python train.py --attn_scale=0.125 --init_std_qkv=0.0356 --schedule="wsd"
Each number is 128 + 32 x the weight over its row's rms, rounded and kept within 0 to 255. Layers, rows and columns count from 0. Numbers have three digits each. The size before them is the row's rms in percent of the matrix's.

# q: layer 5 attention query, 320x320, rms 0.0494, rows 123-127, columns 80-159
# k: layer 5 attention key, 320x320, rms 0.0515, rows 123-127, columns 80-159
# v: layer 5 attention value, 320x320, rms 0.0293, rows 64-96, columns 80-159
# o: layer 5 attention output (transposed), 320x320, rms 0.0274, rows 64-96, columns 80-159
q123 104:135161147129146144115121111086109157104133118150122148128079135140112137081127057079131149169136128103141089103147135169152127119106080089161148183139121116103109112156134145146060094077145141088103051160150143123118110073154179092084144126
k123 109:106177136138166144082145107062161149164108143150143109155189149112133161098129145177159117090134118139132088092165152113089140147182114130179071099163092100119174196129112105106101197129137091146135135037106117098136149164161110110097097064
q124 092:160121122102147133091076122072129115123068087147102126160182164128117153087111066105155125157130134109159053104132184192159117168123122091145169167151146162130180115173116083114109135141122140060076110124102120171132071113172124125115098142
k124 116:123099190117137144146088081188116123083100133119138152105072063121113135089149175143133148126170092125082126086137188098103161093180143130092131091169121102151157114123129123120121110098140095115119068129181118123111179101105105126119077120
q125 098:048128115094115140182179143207107146104197141123187118115066125123140123151117167155096085108089132130146185172127106084138123058147127144087143147139110109127084162127162168126148126156140117197186196112150140103134145121098132136170097115
k125 097:144159061139143149126163169133136180156151129148156053122164179092112095175085080122129142159100174138159127143101082138150108177079135093118154154095149203134109104053149129126148142135127165135142173157097080130141090111152150138154136159
q126 096:112127112134101167123183155155115130090197143124119135101150139108151081148137200157121095126087141162112170136070098056095116091088141178102097127083126120116087139092145162104136147154114103177175154135128155091152140113142130147139120096
k126 104:146158093126128132083138129080080135087143134151142094133102173169176100190109077108112138104100092120172190136173126150206085174102147123172154121096167152109053116137093135161121086150123111148128158141145143136124110153193180124135177147
q127 110:090110072162099076220191099142130128159119135130165070150070108175198153130150086102151100135067173166155166149126041148152155124152152157150145074169147118114104117112166155157089126150080146126130129106133077094143129077126150154143158153
k127 117:117139150093168179083089129112151114184125152085110140110179118140074125108078140127163113144142128105147084137156119101098094102119109071120118152107053113144190135114172148142110200128141184145170181121117089139128118157140117145090130078
v64 113:160093162148141189088100079145169146159139093082181104152140177105076152121167095163133096144141159143164159142126137054123181159125096095152062154131111138140129102084127093192146062224162126119153136165144131120094146117136129175131167062
o64 110:099110151118112130144192145106052164120101155169089180129131120133131088085084145126113183107145080100136121148125136126143079121152151121128170133107162230144106115148148180156122150094150175182107114119160108085125124134159118077148192175
v65 115:135153103151141128100127095090198148137141109162131076110185119125140107154108076116175089150091152171159129156101098092121108115111138101138152201098133140188090108082144096171121146165089156165170176210136150132139090151121115097128130142
o65 121:171101150119183148135067127081099153146074105099129144111148077149080149111160101122125197117172094115130077057146141143183112115144123149171114113151114176133165168149129134150122119064099139154107095131135104190117124127129141171094152078
v66 113:141132156177102102174120104154127111149160153156151129137114072153156123162106175117120116092120129130119149163129119097172098121085175131119121090153109120087168175156106126125155134160149130178144105067145151172183226123148094186143118156
o66 115:079050118110156113171203074151063123108108142103124193131096140036148104082120175125167130103170137132132142172142141120063145134125107118163120202126151051159094127145107165108153162124164085122126136090128133085115114141095119126151117065
v67 110:048071089158155097097131152122141092110155113097087161144120116127137159153117109117107143126146100137083120147097042058129071114124133125122099160145183112106132113146092135134115191070188062145091126123123143148073115105127124197170121128
o67 106:178135179118080134175082102107080155167097109144120131126082141067139143080147125099161150143132167136209138109109153206119137114155083100145152162140120092135185169175142170149126141148138152126101116088108076131143161116141153067099118067
v68 116:134077138119143153099167096120172165153073128104138124118160117109101093096124123136140149158096130115188159188132144095140156152097177189164130113156073085144157129093165159118135065187092144112184122148138131210131186119163102159151162111
o68 111:108132105122176135081136109047106062112167125132144155122082165097156060126132119145135096135115104083105098129117111089148105112143073083189171113136138148164140086089085127111150090159165158100160141114138149093146128134150110118133128138
v69 124:132174122183142140112110114134175151130106094063138109135151109133028100144165111118147092168108136144143116151158142131183106161082105102158113150123085135147045116023147113122129079128147117163183139157133142132077041132054114144072067163
o69 121:131138148097165135095114182099080132149112135162119159173129126151127168131150094138122147086196131164147124069171134110121147092141168156152134064137135166154087101184121207159105142087117130108117116118144144123099141166130122085118242128
v70 110:126174121144180161118113109148175139082111130099198128157136153126076140142163135135112115138091063074084106130182175156173143090101085148181122170155131164155164088184157116088198119091150131105108110116174162101196122133174094081160095097
o70 101:120185089130140099105142140160107139130127085137117138103162146069178162086126108125163149157102114132112149131138123130161092129144161107123140134138076162146116098109137155209077142135112106161067204143124131067106137172108144220108152148
v71 130:117132125103124143154147170144108201123153128105121122119110151181157160125081136109106152116115142133206110087111149094131112142087128146186150129146140156072172132152079141105172090079182178103169135096145177211173169166169131180086075190
o71 118:096138121143139153090139099147206101118125166141098145096117130063126095213104172169077099168114153095135133181113149053164141124122119118107161093073122107138066052112164128060106127157154104089197120140144123115146145124130100161153157137
v72 114:149127116131099099153147115127100060128114096098135115102162119116129091179229111111120133135159128114098126160066140102074112107150127145121150125102076084176043124130139092112066137183092087161084084207088078111139065112082100026134146103
o72 109:093124122140157117128201146141123193188173140150119109141121122174155128099153130125127095134091106140153128099163115166110169116104139124123068068158169156146138181133073128159112138140126120124149173132129143093092106152147114043108117143
v73 119:171092136124122176160125081134124160112073141144148131119083142098081124132097171141097115122092167112143157145192164145206104148141143160185165157113092096141126123144142162133150104128084129134134089079118148151125169140081115152074094163
o73 118:089153116120159104104193136149115096119182156112182155150136138076205126125144165141181075121141088154120161179153129070110157099124121118085123121136120115118118069095139154104200147152145157134172176139137187069178147161161125146154134138
v74 134:214177135149173192127075110143150153144105130117189116122123156124103145137163150118114115143071127161162121124154172093185131146126138108165138141129049141136115118118113139115131048158127110117149131163097141121091102095094089096099113126
o74 127:080087117077140123096213105091128099155121157128097128118174138076141097066069075166127126091130124133114144086165056065142133106140197144193144105096117167159052154147094151122120192130140150108132157145138127109137129151185124117128234181
v75 123:147129139117153139140106089124082105153113153162196103119155125155082157207087158170127123149133140121090102116169138104152139119114108107116159095093138122138168118157072116180093099100141095139171114056162182089147087067154145138110122143
o75 123:084124141141123105167154144158118153114113123112136160156072095102176157096161141145137174105142099181108174151123144131113081142158134182107103180124113096116114092143142152089153202124079111167114138178136123140092176196103103156159121115
v76 117:174147157115039147149104117127072100133148093115148163112101125142117153103123177122101165102134172119117122064164143156141155109108127147137125069117096088138152139123128134109121107140129136056131092123096088153073144093132129119097152130
o76 126:068122087083152130111188159123183105124184168129114109133121154098150106138107147139138070128072135129123145132119089065109144133120168133153116124134170106141065113113106112095135143180146120090159190153135132083151128125122103117171127145
v77 123:104133162152127120159143146144156134158129148162145119134083141161145135128124157098126123103131127084088174132105136106135128141074156148152181076132154155119196110176126127175148138115095153138113129069136139061186188142131164239171161143
o77 120:129129127132129159113196130123093097111127118064148086074153140046132110150201167135174138147137112138122165156157156122144110097141054113099105179125105106108106107078183175104132143099167112170120118082129190153157132119112105158106045105
v78 120:147144130139149149147141118177094101131121160177134131120124134184114118171131145125103152117124097112081130172097139043076112140102175137121094032168112153112227195165140138128069228096161154101154165120123100144153173170151071166180155138
o78 121:129106109181150118158161128156083127117084071107088146090123185034104119110074128138171103178103121129093101161104125172086061157111102122121116190170163090146118144108118097129181127116136055169064112091089140143158146137103130130121036128
v79 110:095180107095110155172143173140169120112201116166094127138148139137156091088182092094161134115073129161066123125115073154075136151107117143058199129110136165154124146100149178119216086150110141184121119132125170098076139170114108156082100160
o79 109:161109136134091174120092085169091156106086097098194086138123115119134146115166119081126121129157105175139115067195175105168199096171113147127109185135154081072141154146156133144130156088081156095108144111160072183141105162123138133124171059
v80 122:115123107124117102132137112096039078062116193143113098122140100145130135173120142113156151118133106097084141135174128131157043112146184145096190125101103107126086168113122160071107142080153134135166090110128169149145087111182100077123073164
o80 120:137120122131170123164093091175210087128142128139127119122099124120146161052126123133131115151127169180113120039108118113161164139124099161155099162117104049134160133149093125119135154156058049086158172180129096135096118187085130145089078076
v81 110:045142142162144138111116157128152114142138105106120117122203079117062145108088098162136159159152150167110170090138092157079116119128123106129101187187135142193058125168124139110140124140160111153088085136097143074058046051113118077127119091
o81 108:167174145125122104154093108109111171165107120158081153184083099145114114118154091095115171095139135123145092095152124168115133121136103134185123098108115134159168123161119148181064145125107146104108106096097098147083114160128160080099190152
v82 120:180108152134126136109109095148102184123076111110199067146135123151103179113152165132125150176113144127138143144113184145211166124114097170150179157153066103126140106096164064118127075201103134105176129130104142228179121091122181076097099160
o82 115:055128094109197136100173160109159075126167176131078160109097140130185080143120143195125147103113102122113117122139123084100062142141124112138137101111096187156113081097088163106078087126164123146153143189183170043122159169149115130129159139
v83 120:134173070185051095124122176091104114188094183146084087135116131141175157154082145136127124136147140157209118094112134235176105145160159130174166110133169170148162151062122076101125182160105108124095127147118126129144070097139191138138136065
o83 116:139128124095178108171168142129182087152123152122137075159136090206090092186171135131124161136107132164086109096087120102098184131072131145128105109078096111126123117173123098112113093158115123103191117096115163163147164076064098155125102115
v84 117:133060142072199110149132158109184097057092153124072165124109112096140119153093131140078099134159143138173170132139115137122087119109108124119156142084129150158126134151119153155125120094135083119105110058162122073079151123119153174117091142
o84 116:147139179159044097160107083169102206137144127102187143136089157138188173113138162091142121073153149125137184159139144142112155114174133104085137128163118074106122106155164172083133172145105205146151145095126137112141132137146168125085169147
v85 112:133147144124168127126142061161144150127119126133148117149123107131105098144105147091145077121104158189165131222204128128176049147058145163168158168091107092084114180135145148157190068099110141148175112139167189224173126160100060207063118149
o85 117:128087135169172133136101094167090165108086102123188146147110128087143172153151146123148141124201114131092158149166197109135152076109078120114138126133127132139125085143145209137142168106111151151141128072101130098147110181140144148124138118
v86 126:209081159133075138105159085158115172175103091068161155113122144110097076116147157135119120163169150145134167186096147109161128171129109136114128057104102146095075159138118096151053105138159186127130127070150136119138088100080168096097144163
o86 127:042107108144128139154130136137122134111143160175117125158067140138138112170134090128143148081162170133136161132170129101072102129120158091123171122114112129142085049149145204103100103119134135147152126135173158078075136147117071052151119223
v87 110:051109116121144130171110108123137081073148082096089102113146126133100097103153127138128128123135059106075092162085120082092180107064129161104094115091094124107137100124152135114211177045088123127182110164176118122135242150142047085128119092
o87 111:172146107175105121109148130158101135093149106142144153091140151111094144098151081064081098171120120116149130115139157138161140086124098132107136135228126099110140203123127112147135111150136105118123163119082083128087081193139160151121076074
v88 121:138133063160095160108101093138119175111128184051151107138170138125111138144163119130143125117147090167185102166139166114127141120105146111137110089119072169098118103121104144098152197104120177128133190115164168138109115169199125069150123175
o88 116:148139106117163124138102209159160075096106076163078183117137108126065123129081089134091152163119151102066103088102102136126100178117179123130138114151114115152086108152119093101098051076094073115162083163140087156092140120094126166111123145
v89 113:063140124133142099171159166126115057158142157186100115132147061119164120117111109143136123147110089123148092096085142141111126124197108132124170103143144133144154149089114102096112116127148141136158138090156073084161117121108141102137111103
o89 112:192124137130105110113065080090133150126107166123069128173129179198088128146129109115077172139161149138114097096132117154132108134091146139141089135140075117107137178152133121153113120154096095152095105130117146176066110146143122134047147146
v90 127:065122098049134145138140129102151106121107096121129163155135121090139088142160107096142141134135134101101147124134116129136093110075097118093140152123163062149076183122145140092133123103114122149092116134126140127124114089134090066077122160
o90 127:147149157118135131126038128167168136149109098146184096126155095112120180131157086139173140109137129153151173121167128159102166118183144149158138096157112135142176093143170172144108160094071152099102140127112134128107099208096182143131159143
v91 128:126158154155145127090103142150164098146171062139135138107119141060108057154140168126147115144118128141120149097078115146106176133162083108113078174094102124177111153137143097109158067170136136129123090217139119062103112064065149052127179086
o91 124:089116091126068140134132139067093158158134174156121108177151084210165141092163075071103182110132133133177149110178120132140151097127183128146112089140115170108121157138132187168053125138146170175076143085111132084080098170165100091111150139
v92 124:181210137188135102144145109146172114112129161112120105149183120137085145131121113070134167131109178154093097124153115075071121105068150091069134096144120150189115189151143098113117129150255162137135123140115123141036118126125133153118152179
o92 119:087108120155093145141123137131069179117103110148128114148111138126077130095110158135099110128159107144173114113149160169171102146154126144117111170128193116148104098145158183126113180115083123131116120104151097130147144150130117102136187078
v93 117:162176125131199105159121080171136122127121145146129102143145097149114125100178085084141079145088155164113139144076136115117100094130127131086134144135109130087105132151103095148107153209167156129140194141155141181154128142082079214144092134
o93 118:097099125159141121094078119140121157101075137117126183154110121120101130146068156155083147102156126130135111108144161142125093152124122114099118153123128150099119120139158158114116121064084091168128079117151098121089107130154173157098226129
v94 116:118170076100028109142194152101098068136134147177081118127149128173171105122115089141123167111143152154124134119100062118075102077144145110073102137123134101153127145197102154115082172099143152123094148053086157085177078174180108168102083179
o94 112:152118121122153116169060079168128164144103106088126093143103119081113159123119144086148112123122145149146139098108134147169155158173127163140148159141160085097149140132127055089202144092086082082154127131120113182092126099083151103141120104
v95 108:136142110112157103105117118114150169150130139129106122138134095183121122140086176140141088136131142193213146147140184182145123111122160126189155138138166154114134166122135128119119122091166146105205144115141177214146155143127081095105129138
o95 105:096134120125188122128087121130166063098084120089126154141061134121123135194120095156118158125157187106078105120105148100077072136090111139152149096085048149152104010117135132066093064133083086138164095106098151112094139136088124188149144133
v96 122:061169087146101093152126184094065116129123163133146111123085138161175173124123124071181125126122094056113141072158102123152147113139154120085164123118146135174140108184107109144118079100123178139111136126100135133155102128165164179129106098
o96 123:126122156099191145122045141165203135105140104153145064132163125128110164116111178143076129157081149200122134125089141141147138170144091185118087144141162091101142129112140118098162159112076075103126138185176101171106143126128126154175118109